python train.py --n_head=10 --head_dim=64 --norm="layernorm" --norm_place="pre" --positions="learned" --qk_norm=false --bias="all" --parallel_block=false --init="trunc" --init_std_qkv=0.0196 --lr_head=0.00666 --grad_clip=1.0 --batch_tokens=262144 --train_tokens=725500000 --dataset="wikipedia_en"
Each number is 50 + 12 x the weight over its row's rms, rounded and kept within 0 to 99. Layers, rows and columns count from 0. The size before them is the row's rms in percent of the matrix's.

# down: layer 5 MLP down (transposed), 2560x640, rms 0.0437, rows 512-593, columns 360-399
# up: layer 5 MLP up, 2560x640, rms 0.0505, rows 513-593, columns 360-399
down512 097:70 61 44 56 46 36 40 63 70 38 47 40 56 52 44 64 44 41 46 55 53 58 57 57 48 50 73 58 40 40 48 71 55 42 61 38 33 46 37 56
up513 101:52 59 60 36 42 28 44 29 47 47 68 37 50 46 66 38 50 58 62 55 61 42 75 43 47 38 39 48 74 62 42 50 60 22 44 60 72 42 66 68
down513 111:50 37 61 45 50 55 50 64 60 44 55 45 58 51 35 53 65 49 48 58 42 48 69 43 31 76 58 48 55 44 36 40 71 44 39 55 69 28 55 43
up514 109:76 23 36 64 64 39 43 61 63 48 47 39 48 77 61 43 40 52 56 37 44 40 58 19 53 58 54 44 46 45 51 66 48 71 39 23 66 49 59 67
down514 099:57 67 66 37 65 55 58 43 52 59 60 38 46 41 45 69 48 39 59 33 42 64 50 43 72 56 48 50 55 38 49 59 79 57 56 72 34 55 48 52
up515 102:47 41 40 42 55 19 66 31 28 56 38 41 38 37 50 56 54 32 46 43 66 54 33 61 62 50 36 64 53 49 41 49 28 33 08 40 43 47 50 57
down515 096:33 58 70 20 52 54 59 45 50 63 45 42 53 50 49 75 42 49 71 34 53 42 49 65 46 31 46 48 41 31 53 59 56 72 62 75 56 34 40 53
up516 104:54 35 58 44 64 45 67 46 55 68 48 55 61 40 54 49 33 22 47 46 38 53 51 44 72 57 47 53 56 51 58 67 55 53 46 34 51 46 41 34
down516 108:67 52 39 34 55 45 42 53 45 25 47 54 51 27 48 46 41 45 41 49 44 52 57 50 73 42 45 66 62 36 59 30 49 49 48 47 53 55 63 67
up517 098:66 61 40 62 31 65 56 45 47 43 58 62 27 55 55 28 33 68 79 67 17 54 35 49 46 63 29 50 51 61 72 41 65 67 43 58 36 52 44 41
down517 099:60 48 43 34 55 50 54 43 37 40 27 32 29 67 49 55 39 44 50 40 49 51 46 52 48 57 52 31 51 61 56 55 78 55 67 53 51 41 44 50
up518 090:50 56 41 56 61 46 51 62 51 57 53 34 62 45 72 55 67 19 49 44 32 47 51 45 40 54 73 33 49 68 46 33 70 45 39 43 12 36 53 53
down518 101:54 56 28 35 81 65 42 42 40 42 22 31 35 50 48 55 10 35 49 52 56 58 48 61 42 56 28 48 57 55 44 43 38 60 49 52 73 45 44 52
up519 098:52 55 60 66 50 68 59 50 33 63 46 51 37 51 41 54 39 38 47 42 57 53 52 60 59 39 43 36 66 46 39 53 57 52 52 30 57 33 49 45
down519 092:53 45 37 57 38 51 65 52 47 53 53 49 44 60 38 55 35 52 30 34 38 52 82 55 49 34 49 69 66 68 48 69 45 56 45 51 55 52 46 31
up520 139:55 53 52 49 64 38 51 74 42 50 65 40 47 54 52 62 38 50 28 57 45 55 47 60 78 41 65 65 37 50 42 41 45 65 60 47 54 53 45 37
down520 144:46 47 47 65 40 40 53 44 58 67 56 40 42 71 37 32 61 51 12 54 46 67 39 40 23 37 44 86 61 59 44 34 51 58 58 58 58 68 33 43
up521 099:44 67 50 61 48 51 52 43 62 60 52 44 48 56 43 32 54 57 74 68 40 53 51 56 57 61 49 44 51 63 55 55 56 33 60 35 53 50 47 59
down521 085:49 51 46 39 54 55 57 68 64 51 61 51 64 50 37 48 52 14 51 70 46 50 76 68 57 67 32 53 66 32 58 50 64 44 62 38 50 59 45 59
up522 089:48 33 54 31 52 53 44 59 76 44 61 40 72 54 54 46 42 52 39 36 49 43 63 32 54 78 49 46 44 42 55 48 47 66 62 52 38 70 70 55
down522 093:50 50 35 60 51 44 66 66 56 47 48 43 92 36 60 64 29 40 48 38 56 51 56 70 56 44 38 45 59 62 77 44 53 40 35 44 67 52 54 41
up523 101:50 60 46 58 56 65 58 47 34 48 55 51 50 57 46 66 61 47 59 69 52 43 47 53 44 37 56 66 46 25 60 28 44 56 59 64 45 59 37 61
down523 074:27 53 73 58 39 39 51 43 54 46 40 46 46 54 52 45 69 45 63 54 56 57 35 48 67 59 60 43 65 34 48 80 60 37 25 54 61 36 39 58
up524 075:61 36 59 48 56 53 47 39 41 57 56 38 56 57 56 73 64 40 49 61 52 58 48 51 59 50 53 34 39 66 53 47 69 34 56 33 39 57 65 44
down524 091:61 61 42 48 29 47 62 59 46 39 41 34 57 60 38 39 14 52 55 44 55 37 69 49 56 47 59 40 36 50 54 55 48 50 62 34 49 54 40 43
up525 108:27 82 34 65 54 47 47 39 57 59 49 28 44 58 60 67 63 48 40 46 50 77 55 62 46 43 41 42 35 42 42 68 51 37 54 36 51 31 60 42
down525 108:57 39 41 38 56 70 61 46 26 59 44 47 45 42 67 45 40 51 59 46 47 51 58 38 53 54 53 57 38 60 50 63 56 30 63 44 56 41 25 54
up526 099:48 41 45 70 42 63 49 47 31 72 58 44 60 46 40 26 45 26 35 45 34 26 24 63 51 57 31 70 41 40 46 64 83 42 72 58 66 30 80 81
down526 104:52 38 53 72 30 36 58 49 43 68 35 46 55 64 33 51 46 51 69 53 44 44 61 66 41 59 68 58 50 40 45 63 42 53 36 35 33 62 35 35
up527 114:79 30 14 10 65 38 50 62 54 50 69 37 56 52 60 51 53 54 30 63 50 38 58 38 51 61 45 58 72 58 50 63 36 62 33 50 39 42 70 68
down527 117:70 52 58 56 76 50 30 66 58 53 48 37 60 47 49 47 74 68 46 50 46 38 66 26 53 59 40 50 32 68 62 44 42 48 52 59 51 44 40 59
up528 106:56 48 54 60 48 59 37 54 36 43 59 54 44 61 73 38 50 41 41 49 44 55 55 35 63 64 38 59 33 46 54 41 57 31 45 49 64 66 72 56
down528 109:44 30 59 63 56 58 44 49 66 53 29 51 60 58 40 62 48 45 44 48 20 66 64 43 65 44 39 50 40 46 20 65 50 43 66 37 45 32 58 48
up529 099:61 48 61 17 59 49 38 61 44 37 45 59 44 45 46 46 40 53 55 97 43 61 47 56 52 40 29 41 51 50 53 40 51 48 47 57 39 56 65 32
down529 098:64 61 38 46 63 51 31 64 43 67 54 70 38 41 51 44 66 67 51 62 49 26 50 60 60 56 57 53 52 48 37 57 66 58 80 47 26 43 47 50
up530 108:40 47 29 45 59 30 41 40 69 32 18 59 65 46 60 71 65 49 63 54 55 36 69 36 70 36 36 49 55 46 48 46 42 48 39 61 47 65 37 60
down530 109:42 54 28 46 50 34 46 54 46 52 43 39 51 62 61 70 45 49 38 47 48 48 39 38 63 72 28 36 29 50 26 71 37 68 55 44 47 43 59 55
up531 109:56 42 44 53 41 50 54 43 53 48 44 40 27 49 14 41 43 51 49 48 39 61 41 61 60 42 62 52 38 60 54 61 36 55 61 52 42 43 48 45
down531 102:57 52 34 65 54 82 50 54 41 49 69 20 55 26 51 62 43 51 44 58 73 38 36 49 38 46 46 55 56 52 56 41 60 38 49 65 63 30 59 66
up532 099:28 60 47 58 31 47 64 44 48 43 57 50 66 49 22 37 61 57 46 52 55 52 52 62 77 51 52 41 79 51 62 64 61 54 72 31 64 39 66 31
down532 102:55 38 51 48 70 35 47 66 77 53 45 52 23 59 70 55 43 56 71 53 30 54 39 72 57 49 55 57 40 65 63 37 61 29 53 79 58 48 48 55
up533 102:61 53 49 63 68 42 40 78 34 40 45 51 27 59 43 52 54 41 53 43 45 65 55 65 39 51 57 45 51 60 59 58 48 59 47 60 49 41 52 49
down533 089:41 58 49 39 43 45 66 55 62 49 53 42 48 63 65 37 40 52 57 34 67 34 35 40 65 61 60 56 45 56 54 59 61 59 78 46 56 54 51 39
up534 107:48 58 60 59 55 40 57 49 47 49 66 56 38 75 59 27 63 58 51 40 53 37 62 40 31 43 35 26 30 56 45 40 48 48 50 45 57 49 38 49
down534 096:39 48 52 46 26 34 47 53 28 59 45 47 47 62 51 43 63 66 39 28 77 33 74 38 56 64 45 56 57 37 49 45 41 61 46 35 60 42 42 33
up535 101:65 45 60 46 52 49 55 22 49 39 68 44 37 60 41 33 46 52 54 40 52 34 58 40 47 56 59 27 61 51 64 47 64 55 43 54 44 65 53 44
down535 100:55 61 49 37 41 57 66 36 52 34 48 40 49 40 62 55 36 40 29 46 65 61 53 36 44 54 38 46 43 65 69 46 39 45 58 35 29 37 56 50
up536 096:66 63 34 56 61 37 38 56 45 45 57 73 40 58 56 40 65 25 63 48 44 50 48 45 40 33 43 22 52 61 37 38 55 35 15 70 45 48 34 58
down536 096:56 40 58 64 60 52 66 32 44 51 48 30 38 53 53 55 69 56 59 48 52 56 45 54 68 43 69 39 65 61 51 73 42 50 57 44 56 45 71 42
up537 103:52 44 30 64 84 33 68 56 45 65 58 53 46 23 52 35 50 51 35 51 36 64 41 25 37 48 17 42 55 21 42 38 33 46 58 34 22 46 43 58
down537 117:49 35 44 61 10 48 27 42 41 32 57 55 59 62 28 53 70 43 54 49 48 53 65 54 73 54 54 60 61 48 38 42 55 64 51 48 55 62 48 72
up538 106:83 21 51 64 53 56 31 53 67 47 45 38 38 56 26 61 77 44 43 64 51 31 54 63 42 45 65 64 42 39 51 65 78 54 35 45 69 53 53 71
down538 102:50 43 49 47 57 77 23 44 67 69 34 58 54 50 57 55 47 40 37 40 58 55 46 47 29 53 38 44 56 48 52 55 65 63 49 40 48 57 45 45
up539 105:60 58 62 58 30 54 47 36 57 37 63 47 64 50 76 01 63 68 38 49 60 54 38 57 65 61 62 45 40 65 46 46 67 53 53 31 67 62 62 61
down539 107:49 57 57 56 47 47 48 58 60 69 51 44 67 68 47 28 37 44 62 23 63 54 52 41 75 55 60 40 49 57 49 61 53 28 61 43 75 64 67 62
up540 100:37 46 61 44 48 58 39 41 58 59 47 83 24 27 46 33 56 48 46 62 36 40 62 56 27 55 46 60 65 51 61 74 85 50 56 67 31 36 51 40
down540 098:54 40 44 39 42 62 62 39 58 35 38 46 52 65 26 47 59 46 57 63 47 44 36 64 46 43 41 48 51 48 67 62 36 72 51 54 55 48 48 51
up541 095:54 78 47 64 58 42 55 42 71 53 43 40 52 24 51 51 66 41 50 56 61 70 66 60 34 62 49 53 57 41 54 65 29 69 47 45 52 35 55 42
down541 096:54 14 22 26 37 42 33 48 46 45 49 59 41 65 47 60 57 46 34 37 54 32 28 69 46 61 28 59 48 59 44 46 63 19 42 64 49 46 59 62
up542 088:48 64 57 53 41 63 53 57 48 15 51 48 60 45 25 44 43 48 65 51 53 58 50 47 75 36 42 82 24 62 40 46 32 43 52 26 39 51 49 57
down542 095:48 52 56 50 36 42 37 45 49 60 45 46 67 36 50 57 47 58 27 59 73 50 56 58 27 40 55 54 77 47 44 57 57 45 63 46 40 60 40 48
up543 111:61 45 52 37 64 40 30 52 48 60 66 61 50 50 65 61 63 43 28 56 31 55 56 43 57 56 44 57 53 52 46 53 40 57 46 53 52 41 39 57
down543 111:61 75 54 47 51 65 18 52 62 43 52 29 35 44 53 25 35 56 48 44 56 56 74 50 39 37 52 70 61 43 44 36 67 63 54 53 53 50 58 67
up544 104:58 62 67 31 51 64 57 37 49 55 36 54 39 36 24 29 37 47 62 53 49 51 37 24 58 74 59 32 39 27 52 59 52 51 62 79 62 48 60 65
down544 099:44 63 64 61 60 67 49 65 39 61 32 47 53 57 36 75 42 52 34 42 32 65 52 41 56 54 53 53 66 34 65 41 41 55 45 45 33 69 51 41
up545 106:47 41 50 43 38 43 39 29 50 60 31 43 33 56 61 55 43 52 73 31 47 65 42 32 72 37 69 44 67 57 52 55 43 44 48 34 65 61 51 41
down545 110:53 62 52 61 51 47 54 26 59 42 44 46 44 61 47 53 35 36 71 35 27 35 80 57 34 49 30 55 55 58 67 49 45 53 37 41 35 23 53 71
up546 087:81 52 71 38 29 46 37 74 38 50 64 35 54 45 48 39 49 54 57 41 34 82 44 49 49 65 56 49 48 55 54 48 34 52 50 65 50 58 46 50
down546 094:18 64 40 58 52 44 45 42 59 60 40 51 69 63 58 63 72 56 47 72 66 36 58 67 45 63 57 47 59 68 65 48 65 58 50 41 51 58 79 30
up547 080:37 59 55 55 25 29 47 50 55 49 64 55 58 49 54 32 42 36 66 42 46 46 57 22 50 46 51 32 59 46 37 54 43 60 45 55 49 68 61 63
down547 097:59 45 36 61 59 32 47 41 53 54 45 41 61 50 55 58 52 52 36 50 49 40 64 39 47 57 50 65 70 45 55 54 35 54 63 78 43 49 67 71
up548 100:45 49 51 55 24 44 39 60 61 56 59 54 35 52 64 44 48 60 59 60 59 62 47 39 51 36 44 54 64 18 32 63 52 14 38 33 48 37 39 41
down548 107:44 49 47 70 58 50 66 59 37 52 57 45 53 59 53 61 55 55 27 53 33 37 50 34 47 36 46 54 17 56 61 51 38 36 45 30 52 41 67 40
up549 100:58 44 59 55 43 49 48 44 58 15 58 60 33 46 41 49 40 52 71 68 50 48 72 46 59 52 56 48 34 63 46 55 56 47 57 32 59 56 79 48
down549 098:65 50 49 53 55 49 57 32 54 63 35 49 60 63 33 32 41 55 81 66 57 48 54 53 72 38 67 36 49 51 44 48 50 48 45 48 57 47 46 64
up550 098:58 59 34 55 59 18 51 47 36 67 56 65 50 66 39 58 68 72 69 45 60 52 45 53 54 61 43 54 48 42 48 47 50 60 48 53 65 64 48 49
down550 105:39 57 81 35 24 72 59 59 43 39 65 33 49 44 47 55 51 57 53 75 63 45 31 48 35 44 52 31 67 63 64 40 53 55 75 53 45 57 38 25
up551 103:41 49 32 67 58 49 49 39 42 54 57 44 58 55 41 41 50 53 41 53 63 65 33 54 24 58 59 34 38 59 62 68 59 42 58 47 45 52 49 45
down551 073:49 62 59 39 56 60 58 40 62 46 38 46 68 44 50 49 63 40 57 42 58 40 44 50 59 58 68 49 44 44 63 64 52 52 53 23 26 37 57 69
up552 106:57 47 18 49 74 36 45 49 52 33 69 34 66 69 65 66 48 56 30 34 53 44 49 42 46 67 41 69 22 63 53 46 23 74 66 69 74 57 52 69
down552 103:50 51 57 54 52 46 36 21 34 47 53 67 51 54 60 62 49 39 56 50 34 41 41 84 38 42 26 43 60 44 30 42 40 41 48 51 59 67 42 68
up553 112:43 37 60 66 49 39 64 54 54 43 40 40 58 35 63 73 43 55 48 53 35 45 45 46 49 58 51 28 53 67 35 37 59 53 86 34 26 32 59 46
down553 109:49 30 64 73 66 36 44 51 45 50 47 30 56 44 53 63 39 52 57 49 37 56 35 63 36 67 38 39 33 51 36 34 66 52 59 57 25 51 49 40
up554 100:43 41 61 55 55 46 54 56 37 39 60 57 33 60 54 54 56 50 58 61 39 34 50 41 17 43 38 47 59 33 53 59 42 41 48 60 60 68 45 28
down554 098:49 51 22 51 63 47 46 57 33 42 39 52 47 31 34 43 39 54 64 67 68 43 36 45 56 48 47 51 58 65 49 58 47 39 42 60 57 51 34 50
up555 093:39 38 57 37 51 46 68 50 58 56 45 29 37 49 57 47 56 69 74 40 25 41 40 64 56 52 84 53 36 48 57 55 45 53 43 40 47 29 49 61
down555 098:55 56 60 41 66 49 49 45 39 50 48 57 43 42 48 53 41 27 30 54 40 49 57 58 39 34 43 30 69 41 52 59 59 41 68 69 59 38 47 62
up556 107:50 53 54 50 70 41 62 61 42 62 58 72 61 59 39 68 33 73 44 63 63 33 59 53 12 47 36 58 64 37 47 34 51 64 27 51 64 62 64 75
down556 112:60 49 61 71 60 57 51 53 49 69 70 49 50 43 43 58 41 78 49 45 55 49 52 75 50 39 62 34 48 45 22 51 30 45 46 50 50 55 43 73
up557 099:62 63 57 67 47 48 80 65 34 56 67 35 37 49 61 54 59 58 68 39 60 54 53 39 61 57 24 53 35 54 31 50 46 58 67 32 52 38 72 38
down557 094:30 65 62 42 37 70 46 47 52 52 25 56 45 64 55 53 53 27 44 61 45 54 56 56 26 61 39 64 34 79 72 67 65 49 52 64 36 45 37 59
up558 095:53 57 26 50 25 55 43 49 34 56 52 70 37 34 52 74 37 65 35 53 29 48 32 34 35 32 57 57 38 62 38 58 64 46 59 59 65 46 88 46
down558 094:39 46 45 58 48 55 41 56 38 70 53 46 48 30 64 45 41 62 31 56 51 59 66 66 33 56 46 39 54 43 67 44 50 49 28 73 44 57 47 55
up559 107:65 63 38 50 61 41 50 48 61 54 40 55 51 44 63 51 68 15 59 26 55 49 54 58 45 40 42 43 54 42 67 33 54 55 68 22 70 69 52 20
down559 103:63 61 43 70 47 50 35 60 57 58 75 53 60 49 45 39 49 62 56 69 51 68 42 35 50 31 56 44 68 47 40 49 29 42 39 58 71 50 65 47
up560 104:52 38 47 51 64 69 51 36 65 68 56 43 53 72 53 64 38 57 62 50 63 54 55 51 48 54 52 46 44 35 59 39 37 32 35 85 80 37 59 42
down560 111:43 45 48 42 49 49 73 64 40 63 57 30 76 70 21 79 57 64 45 54 48 42 58 53 56 56 48 50 36 50 74 30 54 62 65 65 46 56 36 66
up561 104:59 55 36 36 58 54 35 52 62 23 55 52 66 39 67 32 64 82 62 50 46 38 67 49 38 60 59 40 66 49 45 43 31 65 70 40 51 61 57 63
down561 109:60 79 60 60 31 65 69 51 50 34 53 60 47 36 63 29 28 46 51 40 43 61 55 62 24 39 33 37 63 42 47 23 32 51 43 37 59 42 60 41
up562 080:47 41 48 67 64 47 69 39 69 48 39 33 55 60 37 64 43 43 35 50 45 60 52 52 44 54 59 56 57 32 34 67 56 75 80 72 35 67 45 57
down562 093:38 45 32 56 51 39 73 40 39 58 21 50 51 51 56 47 51 45 63 38 33 49 57 45 27 59 52 45 55 68 61 33 50 51 47 27 57 67 65 48
up563 101:52 38 55 43 36 52 45 39 75 67 46 51 64 42 58 42 55 63 38 49 68 50 76 48 43 55 43 36 44 61 55 29 35 32 59 53 63 70 48 46
down563 106:66 47 55 43 58 54 64 49 67 60 48 40 58 39 66 34 52 31 50 53 45 53 47 43 45 36 53 50 73 61 54 36 65 58 60 59 78 61 50 62
up564 114:44 51 46 71 58 39 54 62 50 42 64 52 54 58 60 49 58 63 83 52 25 47 56 40 55 59 58 43 64 52 69 60 51 39 67 48 52 59 49 38
down564 115:42 49 55 79 59 45 53 48 41 30 36 58 46 73 43 37 56 42 38 39 50 67 28 65 45 66 37 60 49 24 39 47 51 68 52 64 71 53 61 42
up565 109:45 53 45 24 25 56 43 48 49 43 46 62 32 64 38 49 37 54 46 16 24 55 61 66 60 56 17 63 44 51 27 52 33 42 45 47 83 46 58 36
down565 104:53 64 57 66 53 54 57 24 61 51 52 36 37 61 28 42 49 56 62 56 54 66 68 56 45 64 56 49 42 64 33 68 38 56 74 49 81 71 30 49
up566 093:39 42 20 38 43 36 57 50 42 49 74 49 75 36 54 64 57 44 56 54 68 31 45 46 74 48 46 71 50 47 43 59 46 23 54 59 52 48 61 50
down566 102:53 56 69 47 56 78 43 68 57 41 54 51 35 42 67 83 69 62 53 66 62 23 54 40 58 58 42 53 33 60 56 53 43 48 52 60 60 47 62 54
up567 102:54 39 43 50 55 60 43 47 49 52 82 49 56 37 63 41 66 33 61 57 72 45 58 49 48 29 61 51 30 60 54 37 50 47 54 17 82 68 74 37
down567 105:68 59 60 53 67 43 39 51 44 51 44 48 47 37 39 64 47 81 60 59 45 48 68 54 43 56 63 39 56 68 59 39 43 50 67 65 44 81 67 40
up568 114:56 43 46 29 51 67 49 80 45 49 42 52 42 56 69 46 43 50 43 49 45 56 46 48 63 51 51 52 59 50 49 44 48 45 39 64 46 32 51 43
down568 111:50 43 41 55 85 49 57 51 67 37 57 44 41 37 39 48 57 56 40 40 39 40 65 68 52 39 61 73 37 85 49 57 52 47 55 66 34 42 52 72
up569 100:67 28 46 46 38 52 40 67 55 55 55 55 57 77 20 48 55 64 49 34 46 45 53 47 48 58 61 30 43 55 38 50 48 32 48 51 41 55 77 56
down569 100:49 59 46 65 38 52 46 45 50 45 41 59 57 26 62 46 70 69 52 48 51 54 34 46 39 53 70 60 64 41 80 58 30 71 37 41 71 62 59 56
up570 084:45 53 72 61 36 42 46 57 48 39 29 68 64 19 57 67 47 51 56 24 59 64 55 33 54 35 61 69 49 60 50 50 64 42 58 57 40 67 49 36
down570 098:59 40 59 36 46 51 50 58 63 37 46 60 21 71 61 54 46 72 50 28 34 53 46 42 63 54 45 80 67 57 33 66 49 32 74 51 41 50 62 66
up571 078:47 33 63 66 49 54 51 52 42 68 51 47 59 41 62 43 66 48 47 40 52 53 41 44 38 53 57 19 53 68 67 62 53 51 40 71 54 57 62 77
down571 089:49 61 49 33 35 38 29 49 43 40 67 50 71 63 38 62 32 73 41 32 57 50 45 41 35 58 48 30 40 45 36 35 58 47 46 55 67 55 39 36
up572 111:48 57 53 44 54 49 28 58 40 58 37 48 41 65 60 37 43 43 47 43 34 59 49 40 50 42 58 58 28 61 54 57 38 52 39 46 51 50 69 56
down572 110:15 57 60 40 52 47 42 51 45 41 60 46 44 64 56 61 63 45 70 40 60 43 54 45 41 71 52 57 53 67 59 63 40 52 42 58 58 58 57 48
up573 110:50 39 68 41 42 51 44 60 48 63 39 54 25 33 38 49 48 54 59 68 41 48 42 51 53 62 53 51 51 73 46 41 42 56 64 58 49 56 58 26
down573 110:32 52 61 41 38 48 57 47 63 50 48 64 35 64 64 54 60 36 41 48 45 46 73 62 47 53 50 52 30 51 50 61 64 55 51 40 50 35 46 66
up574 098:63 43 47 38 57 64 50 33 47 56 42 62 63 61 40 43 40 51 12 43 28 45 58 57 77 51 43 55 58 75 55 48 30 34 51 59 47 44 60 33
down574 099:53 45 46 55 46 49 54 40 44 63 72 36 43 43 67 55 48 55 38 65 77 44 32 32 32 39 46 61 51 68 44 59 60 63 56 68 52 82 41 54
up575 099:53 42 27 38 55 33 42 41 51 49 45 48 42 63 51 55 43 71 51 52 65 48 61 43 64 44 71 62 49 31 61 63 67 57 57 46 63 46 56 67
down575 106:55 51 62 67 60 58 61 35 40 49 56 59 43 56 33 48 59 35 42 58 46 39 40 47 32 58 56 39 39 62 44 59 69 49 51 49 50 51 29 53
up576 105:43 42 61 37 45 41 62 44 36 36 14 70 65 61 51 53 57 61 55 45 59 62 34 43 49 42 49 31 37 40 42 53 43 44 73 50 27 39 54 34
down576 105:48 53 59 59 48 49 42 41 49 45 31 53 24 53 57 73 60 47 36 64 50 50 69 57 30 42 50 40 60 51 43 49 76 28 64 59 33 55 69 58
up577 095:43 23 58 26 50 33 32 58 34 56 55 51 67 33 44 49 42 50 66 45 60 51 24 29 54 45 44 44 48 52 66 31 74 34 61 61 57 38 52 76
down577 093:69 55 42 56 28 42 58 42 53 37 35 58 55 67 50 51 42 45 63 50 59 52 63 50 44 61 59 23 87 55 66 50 30 47 45 57 59 78 84 63
up578 092:63 66 61 50 58 65 43 44 24 41 70 39 30 44 52 53 51 69 53 59 64 49 47 58 71 51 60 58 56 38 66 56 40 60 28 45 53 48 59 53
down578 084:37 39 52 48 67 74 61 49 58 52 62 58 57 48 69 35 60 68 46 49 68 48 65 41 52 72 52 60 46 60 49 62 31 62 63 35 62 51 49 50
up579 078:52 53 68 57 57 40 32 44 53 57 56 31 44 37 49 70 70 38 42 61 31 59 43 44 48 60 36 51 59 46 48 51 48 23 43 58 77 47 55 54
down579 090:54 33 52 43 69 45 49 48 42 45 46 50 48 71 41 57 47 60 52 66 53 33 63 54 57 63 47 52 63 69 43 57 56 37 29 75 62 59 53 43
up580 106:46 51 29 43 51 44 44 46 54 44 34 44 53 32 61 56 41 46 54 40 46 71 53 56 50 35 52 55 44 73 44 57 54 62 86 50 24 57 36 28
down580 102:31 62 59 60 54 77 38 55 58 38 36 60 15 49 50 48 52 50 54 50 49 69 44 71 22 65 44 29 62 57 59 55 62 64 46 47 50 55 46 75
up581 093:71 40 49 38 44 53 24 30 57 44 41 47 29 29 56 42 24 56 50 57 64 71 53 44 36 55 60 47 29 57 64 35 51 70 52 51 57 29 65 36
down581 107:28 40 33 51 27 43 57 40 29 45 46 34 45 45 36 37 50 45 29 42 54 59 49 39 19 48 45 36 15 49 51 52 53 26 65 63 51 49 61 42
up582 099:65 43 58 41 52 69 56 68 54 79 26 47 52 19 41 54 39 46 30 56 56 39 67 58 57 43 59 47 51 50 45 51 31 76 70 45 51 51 36 55
down582 098:42 52 44 47 58 55 59 59 52 43 66 54 50 54 83 66 47 44 86 46 44 64 47 43 41 60 45 50 39 55 47 52 53 32 38 61 58 36 54 49
up583 094:37 44 37 64 37 56 62 47 47 42 59 79 54 35 52 74 60 45 54 42 52 57 44 41 49 64 51 43 64 37 45 69 60 56 46 68 50 45 57 44
down583 100:57 64 67 42 48 54 59 56 53 37 54 40 60 35 52 55 45 60 41 36 54 43 68 49 45 58 70 34 52 55 44 49 67 56 35 60 33 15 67 46
up584 106:52 48 57 42 53 61 21 50 31 40 39 65 65 42 55 37 51 38 63 44 44 35 32 35 50 59 60 37 45 22 43 45 39 51 46 51 55 39 51 43
down584 102:37 45 79 57 26 55 45 56 53 35 70 38 49 47 45 53 47 51 37 60 55 54 68 48 53 52 46 43 55 59 70 47 68 58 49 49 50 56 65 73
up585 093:47 56 46 45 55 42 49 57 56 52 61 50 52 54 54 57 48 44 52 51 52 26 41 62 38 33 48 45 61 35 51 33 58 63 54 48 50 56 36 49
down585 104:54 51 39 35 58 51 44 66 44 54 68 55 53 65 58 67 53 40 54 53 55 34 52 54 34 66 36 32 47 23 73 51 52 56 44 41 43 43 58 50
up586 094:65 69 39 65 25 46 57 37 46 53 63 56 42 52 46 45 80 40 52 67 56 32 48 28 63 47 58 43 51 45 56 61 49 46 34 56 34 80 37 64
down586 100:48 63 65 77 55 56 51 73 34 76 55 54 32 37 31 32 40 60 30 60 60 52 39 51 56 69 46 47 49 35 27 31 41 43 48 55 61 64 41 54
up587 098:60 49 75 39 39 28 51 48 31 61 47 36 32 42 29 49 40 66 47 44 55 35 52 67 54 64 50 45 61 38 53 57 39 28 34 39 35 57 33 45
down587 107:59 42 53 50 29 62 37 68 54 56 56 56 72 52 43 41 58 51 60 52 47 39 38 36 53 60 49 61 53 55 69 48 29 59 54 62 60 22 13 60
up588 098:27 65 45 40 46 55 50 67 49 57 47 45 59 56 58 39 53 41 48 47 45 44 44 46 27 37 45 40 38 62 76 34 38 38 30 77 54 66 40 59
down588 100:39 44 37 37 45 35 43 35 60 55 37 43 60 39 33 58 43 52 40 40 28 43 32 33 54 61 71 64 58 67 61 62 44 55 65 70 68 63 40 50
up589 091:48 61 42 36 36 52 44 53 61 45 40 22 59 43 27 63 59 52 62 53 50 70 60 52 37 51 77 42 47 51 60 56 35 42 41 63 52 39 48 66
down589 100:37 38 63 46 61 49 22 69 38 44 59 52 46 56 45 52 41 53 56 48 41 47 57 50 64 59 31 24 52 57 52 43 51 71 49 49 48 53 36 65
up590 098:43 55 48 63 40 56 65 45 71 54 51 48 57 64 62 50 33 55 39 27 77 46 55 55 57 45 34 60 17 64 39 44 54 52 61 37 47 68 58 58
down590 101:69 40 27 40 62 33 60 47 38 69 63 64 35 42 39 56 47 47 43 43 31 49 34 61 36 50 49 64 52 49 59 59 58 42 51 43 41 69 43 45
up591 082:68 36 62 57 56 49 52 45 47 55 23 65 35 33 53 71 58 49 47 50 26 54 36 53 43 40 54 44 39 42 76 47 31 36 41 40 50 64 52 73
down591 093:66 47 27 51 83 51 38 59 57 32 54 57 49 67 32 64 69 35 64 54 52 58 43 55 48 70 65 50 34 55 49 65 31 52 76 54 60 37 31 43
up592 103:48 55 66 41 53 48 47 44 53 60 45 52 59 61 52 52 33 62 52 33 50 44 44 40 51 41 62 60 32 48 48 40 40 67 54 59 46 49 44 62
down592 099:58 28 59 60 63 71 34 47 25 46 58 55 55 65 48 48 59 61 35 39 50 48 39 51 38 38 50 54 43 45 52 50 51 50 45 27 37 48 43 59
up593 082:58 59 61 40 81 58 19 66 44 60 28 51 44 36 56 58 54 57 21 66 49 48 55 40 53 59 48 71 42 64 51 51 45 61 59 42 54 55 61 47
down593 100:63 53 46 52 56 57 56 37 61 47 54 54 40 54 28 44 49 40 50 39 61 61 53 60 60 43 53 53 47 31 19 55 42 47 69 70 46 45 57 46